Part of a small language model's weights: 14 layers, tied embeddings.
Each number is 500 + 50 x the weight over the matrix's rms, rounded and kept within 0 to 999. Layers, rows and columns count from 0. Numbers have three digits each.

# layer 6 attention value, 256x256, rms 0.1, rows 43-63, columns 64-127
516366507505383523480498551408457509571463524422466483455454535515573491430463575527420468489404521417410542570533488451439485527493533407412535482469440540529508543574502502617544584517491500
598479423563466610364540406494610447579423521482425511483503510453521562499484488551542486426575407458497494477510605442549470467456542511581479584539538419556550525582607486437495542541476478
511423511440507460536522547487566482487518433550559521447428509513555513460480538477613535453606452599520517509533526476505490492462536587564526400497564558507526458539542504495492513521527497
476526564430535488487645555472530392578535590429537554553481458387488518507573418457494494387415507582491520557520573482487583602552517526429477472478466494584499456570494563543508553554536488
484509473571596456598460492515523410413520498537456457478540469578558501508521433470489496441582552463482392507473447561364538520566462503575470435544560448420476378483583499487524552531531461
509394553613555439390463492468606495392545547514458468454435529500544560477459536529564563422593512482455498569440456436521407525470427514508556464540503490560476430441512522399508513480505492
577532473597512493424603510475441393507423500517449525516513657496481447466532505518434528467461510380471532494527485596432411605438382568393525505454491430457427510517545443455519454454490555
523554458569514425481449485513501599495491509549491538477534414515462547533466500454531389449471459476572490456489436438489510456461548548556518474514435458428511467481466477513544580494451516
455512506526490533474473458441509578534533426510482541508532526578563474504488490534508445464467548598507524492580524486463466439515537475431486509481498496523489527424526576411485448448573539
511529480541607443535485552592563550522545511432431594474516481511547599578553485550479591490557560562384496573538514550501456538540457544582430454372492643556459540449523434519435504509516503
564538384453494449486478528504477578599466483497399525570633509535584497506560410493527573475527476505470559471513534481527410555495502609564530391523453459494598519429517569475470404530433468
499360511494412450497521500476534463465402587508387454497562526568538461510548585534572583515429518489572514474535493546465579407509519499528556427551538459475532421533491459456506412493459515
455372542520517613480433448576544492528513644494489467526495517601507390508421515479484588503466428433499566524466496500497425479454469516491457377491480402602547440466425410521539505454505435
463437489428506436582383576548422550624551605630492465531391381450487493480567524456453518523543516419459590477495512448513447537522541490457552544540474449636559566432399532492431534452586463
498517566400455454537472509459567499527527549485525519436521505496521519505476438423414423540437498432481502431559498550567432565530473439494472510500454424505483453563551487485472496473473416
594539573497564366508603443490522492536481485534581491463482485491470569493451560532487461530525520461445562505559483468540547526506470486560486574487521406465513517514539457535501537647598468
460499601483575522517540451491462522468597500466495446509510524489592551495484563546462446494462463446504424458527397466512523463488439526347455496474451516536539457504500534435578617472383484
571614523495477431508526546493518516547469513608463542533532450540431490466491489552480547535546521516460465522444516469542536437489466539548524561548462464504586512482514497532479484490444550
532507478548500465599531506418609490459480464516355489429554493463556479547601493494503433483476500579501490497474492548464454529467408494456491467461493519534494499520547419535480486497350449
396455444555518525465517617416497563562447499522458414533581460481498530493453487505512510536449451563449462439495554496494446486493536557614511519513492500511453520446416538507493521556540552
475552438498500488446489475476506491437531625662496463496524505558397587455501565549457470559504516538393564464581529547494462528511552550550512571482382421518465411424570388535469457483518501
# layer 6 attention output (transposed), 256x256, rms 0.0782, rows 43-63, columns 64-127
465516378480631415490496403518454534486479461483489560529484473519533492541604411477556532556603527552530482495494531517466525548437512549555415522482500532483582572454544512421453509502540417
309558627436492422602387552463454509482519502460558501547458486592417470489590521471509550492453537516516527444462434518424637576489488502417512360533517569452450464431372536599446540443511486
445557551513479533488433466530478468492462522460437531595528513538421470488492395509342563434495559468487448517442467496440521516561472496444531558575461448522468511498542502538467502437471494
507483508575402537480420471527407493430548398511450411453521536558494482526425494591427524552572535449529507547421407465529436481467555458533556498601509434496491507440605362525469408450468509
542554560405445523385490456498476533571435583452563477420433518448500377531543576523401514637495448500545594479413539523583511515535470460465515531491465471542477541454514471504580488474460529
491600400433480569580549532556456462566422512554634434474572495523455447587534473496504548598428463484472554434531560518438563539445480535441424510444570570444474510590502460609522578471513471
382481567398466469440460435544454577559566466427510467458485404530526495491498433394591431541532518581540450512456494419488579436505578472521456463605410527592558516474469564469575475468528487
508501568466483463533557510429505436473486512504472483532486608475587490461506504603501535550483408544484485473521528587473453491565429482462513526516446509540516513483444476495445425451527504
535528474478550557471545557529468385464505519490582426451460470453438486557432508452458599495484469491465511501439485517600506435515466500564463596516507471455564448508514426620584525465482448
414461512506422493441560495421462496498590426564545419523484550540466460473401478424605440460503482525576497507504494458437521485546552439406562574599499450396533486529433546505565515496497465
422484527484552482460570536482440437384539476533500558464442448543439543471466467554464409442453523530469417462482484482470523531476498446441516502492518559502480453543514460544507562485495461
551533452536537507475447502525500511596583417518536541567451486507488471466504471434469439482514476472452423581476481464532488538568505598519432482473501604422439600515491514478564539469569350
522601403518455423593519491442510514480453437477543465510479454477522541522502583541390407445563552581454495490513520500536569512537533521521520567488542527453497520493605492470537402579573503
559560482572498515485571421457501480376412521442538493498562533505467545557402442651564487474476499582553418498442454551466575512460454487563446446487539455424442451616574463518621414476471565
514459505563495508537565522578501537441512493480532529598471527497522461497536560515495556539531527470501448446421540499469520435393515535546523516569568503508503591457492520506474574516540573
422509514514466564519449509514480556421506569486434481550475439564486513452561444544518574444461472611425440503398523490430477519479511558493535454488406508506453494575472513451527499420412503
426531427457464548474456480455545436533359426562512503416510467485443500525504437468533575486585501540503542586521581516544503549572552476565550526487531502492529503538501501504408414526534601
466396495482556493520482524549438448515479465420608540390507538484569497457523492460565450518532521567535568456577471566433491503502504462425496458486451527497416470518474489487478487501553466
477532527508489557441516527549400484533509530559629466511447533463487519474352483476515557493502463524509487449493475426472521509462582525479489476560571523502523513427472541435521544485573513
473565549473456436547469482541498503499532449552498613502478580522496447469479418523535533445574471506477542495530443572442546489513451485447524495524463545451554543535575497474579508518473438
542492536561538511532540488593531448577425388407513637467400540475518495493448428513538531507482499445556442537402525418532542417460420553388517501521530532535531511499406607530482524484499543
# layer 6 attention query, 256x256, rms 0.114, rows 64-92, columns 64-127
474544526487482537518418353538415385420554579463571490532468606464564585482536496551560511531511476585546428432481505422460493494409480528486497537441596471559501535592531497466530460522531491
481583454487498548455541579469471488459550517530448497493485504510520515403421444556481439491487475545564482453530426482362537467479476588525488475519520495527480415449602555501476398461563470
457424577558522607487417508560474472532514413541411454442482555498569644567430544498496459439439487498517473467546479399480446463512494521520558489482479508453405481485449464551495501483500515
439441579525610470460475463517443471454444429426476455482490546512517530499510499481520482516481469502480518492542572502443554455485460552553540487497522486486607543412476377497449545513458504
541577557528517495534454547409528520521565424518545505466490569475501522479516482485433549413495501492567501446478504507480517487476456506478475490494529557496543479530508538492514472563493482
582498436544538578459436496529609463480545479534450543573450552542451499571536538479519512563500518583464519569556480446462515444434462532430484486505532500475554511527440438537398451504501435
524525436473546471480460382474486502624628389529526466499450513418486504503468559463511507478509400549619515544500421563505510448492536549497468407421462513525492476520508511532579518480509499
496472366528422504516496454441534628460499481494477462421462523525466437523520480481477491511500593575499444509510564509478489526533468565500475470509489441496584500507419490547473536597416556
463476512475505492488520486472586504574504520581487465457510484504523512463549481455443479465526495538526506511581474505481470493488562481585626500474503498514483501545512481580446444409404525
514517581450524490477489568542506495481489540609521510443572540444563551510503459514490566499513495455492494491574478412509481435593432553534419538454528537499446436472504580450478484468588518
480519543514523441479447490374541519504572627606462545410462554503466541553464495517544504530491505445551471535576439366488556489457492545475472589505522440529560468593512557464576618511437494
498554551573592583436504533481518462455509465471443470468564409472470577487473412434522400370566543504496485478507466480501516461507463416564524594588497554472506522376462494478383486423400470
522495531508417414582520480424543497566493449454443528477542430501480563463503499523503597442488500543425471470498536476549535487432545465474504517431485509567572513477524473561474479499562515
447477537472469464485542485469499400452458468563550529476574579482513446607524527535549490490464495456460554421545467534520481491505540487474512563484515555517471451422514525506543420432492524
496480504531576492474479492479507470482560493467597551479438514537509521523565473493505525524514547479585418493484445475535546479450451397552469508436474575471556545488506485508418519586593491
438541524463453373444412486477550530502498475454448520511501530465422428531446460454547545538563507498476432546567537475473499533493591538555533566557447478530546513478480494547500432388505506
453531492466430439470493527487471453471605492475448544446442496569502569580541553388514409500471462543532489489442474580499414528518528505579519512484481510474535417584522567511418512536486562
483430608527518616498425511524496488486406510512369493520533465489499608522486449459486451472469515478492532555465486425452498536561464446476542529529605517389496490522519504452534548427586490
436518532434580508530620525441516475469477478515438438502625602526450449505403460474446452401474492464457445411470495496532518530447495515539484532560508526505476459425515465497602479412541552
441485461439468460491462488465526465534500549399436536501383492483534484508556410579544507445483494538515524504529540534446488512505545463474518485534503488443524517476385498463519527485530524
597492516571517420477519541590482508488444447450516509525379619516481443463564463544553508520430426442481447521569555545472496527463510534554426520553500460459516560467572573508552485508473452
417410544478531456581577521553561494505505456467516514536490533521511514463508380471490517603420595433544509527558474496521518517544471481566472530561427540555510544450542509563469515467569491
531495484477526564501404448452493547436513497506443565494547423462451557437485501510538478447532488571539574482433463563515470453448560487590445516493546413494582537561550473509463473444378490
497489547445473553512445583465495486472549445452485456463448547427482549502496476498538564470472563553493497525492464420459463611497497516439387568509490588567518556475481435540529473607509602
548523493483466453553517550521460509586477505526509500580476441492433531503592489519525442531560441489478492518488510467520519478513447533497465466467501465541463397543513488552522487486465473
455471530418438487506489481507507513522548531537488562546504554476549520443506419518485529518544523505550546483554460511545496564526483515504533544482508494536538382557589473489438541420472498
517445475504604474461553444523562479455504465538573463440559422587402527557510609454512423472525523575441434582466524493497463590457457521505495528417623496518568517473525506606478485455424473
433564573444509489486505543409442543552442545521491555459585489568498469544538458549493484492521478453497515539541522493507521517511470535544461408560485455545526615471458496561521496505473484
576480455578505557447487519499506499448535539470523440503474487434518511533490603523448438494496485548472533472525453499526432548504562440426532489422555536480505508540597514507491451544501443
# layer 6 attention key, 256x256, rms 0.118, rows 64-92, columns 64-127
502521513425395454526358523474526472498471469463532492469385558509535567450491449421516461568491538537439488400524547409472470518486521527411547526523546521524491527504471531500484474615469547
572485543506479430515498609537493475517433561565539505456420453492555478529427464503436545479426552561613468433508491472467526534517499548504475535473511554464479552526488535533495442479516472
494512612550525416535482575525497525443510566545482574484428548529508540567462541490494483432502564527552518501416486539405512550466386486539448438501553487518479528551469626393498535560464548
421499564550514485559559526526534481398497451571482507485431567448523455517508550424539507455573543454402413517537604559395493485538521510496527491442509469448501550489502489464433434579477518
523532530454490459533536468561539500493464441458533567570536521505517462484497536512479426400533467523580502408484520544416461514557508441536482522493504571511532559470454505442524450547512544
508440453549484564487576561488552531457554533427477457504492499561422555532494453475455458517521500493502358560527531504544524478427489459488490493464424559592524448584501422540366460511566631
460475514461549502465431496486434498572534491446464494486502546376503516454457599462483487502508483526588396516474497562524619495468492509481444570469493476477444409599466501563447476485513527
492443441507517482472434428454507476509474494585462392473531498481513423477414494467522480529499502468510495548505551475535504557542507528526559547484520461446559436507447485521532534414417480
465506518469512471450544516531529498533535514523485472494516474500521480487534569520495507512532467448520544500481533529429425509529597502525511400506457503556446406520510475554487497401498524
499547453480563521547442439498494459493510600531497509488505489423433419491415527485458422525495399458554550472481436458444499558484519495561491449493472535440520454506519533449496527486543494
480413423486493502454605457525470563518557525494460566444552496510419421513473392442570586469461492508575524557471492552489473581511537476541500472475459568452531571563549489439527514505532470
452426496580578557512483519410529519447578459486442549461494484464547551513510572491481446489587485509481504381432520480502484538496535503478530480540590517519564540425496404466567568498452538
534473517537458468554530526440497547564493493494598490494478486527518530469510443499482535395529516491518453485396534421570477518539452521436451505468519490488463482455569425450493562578504565
464452524483497538430556410567537481434583488468434505534528525523482461419502506495505486485481555513401519475522550437467480528502562487530464497477535513493459511544514446413492526500532546
586579554511477492440461512448459520435526555516519471483483438457495558510560471492449495541583523591469399486476491441425524540523526529470547521452547520462555504562434552402437550518463502
531504558440518396493428516563512487550516436522531555519473460507424489592514485516536535516624522483561496504491552527569546552454584564487478467454461532488527556541500475535494369528470494
432444478479568542505496483484543529509506490550527540526545433474464466531610568469479489460489474544507502597485503523409393476540483507486387455471479474513481468585531521545569472472436509
479469586546536478550520441505548442515452452582546448539531469523357644498515480454535496534474471499464504517512549560565397494503470478556445553487559565470519560438537466426519485487564418
496476521483537481591503522598530501487477562492440570531481526526453431438532551484490467487476525439556387408425513453547479404439550534548545410470484595525551464443483473477508560455572463
476539439601558480478521564566541467604501493474407541462516432548560528500457479651455459526523424491553488541506551497458493586460504466480509459525559465519493540516455507472490503449492559
604465466509554529514497487539598445469473485499462420519542515607481453452529486576458546493470538592469597492491523434511518439475539609471473508470515590555535500484524502519488511584425413
481477537509498495502494495489517524425491556470484513570524548544501377531527526467371543577453511468494549477492493544534513526603443515506562546559548535469574490523463463470452451588546476
510419564502453534463466540515420556501528446472454467514483494523433440531518548424499525469559462520446531484521521453567472485520470514624532517557590496490513473555552416521506418519452517
493478531542491439492522435470509398537489511539550522508522459475512462465490436387457482523470495503448499516498551506484484543435506660539402506472469554482568525517507494505476522531450533
497504502513501441528499435497468492589449451500502541518455429439501531485460428549491565512494488539494577489569515562534570524467561461487633415453507491534564508479527507556455456419482441
475514406509511528493478485466495462543442513449515529516465486556512423525479477564493520545418456463399605501503437475458469549530471421440548496461496539502418427495567542483524494484506515
469429477501437497447505408571521499422545427513560497478494478531507446465528453504592402557423484519517460469517505615533546543501470580444526547563447560495520492468562458546476559486568392
588448518438437478508497526472501487545455486472453562537554543594582470409527503484528532507515507481500502554517556537541461546474525531495486475575440465470508565561495497466471489501431419
540477430509548461514540458538432484472477528516484436450544486462454505469519452548454481465567482518410568482510441555495454534504453519494516430529504524505538509421492478514417361523543580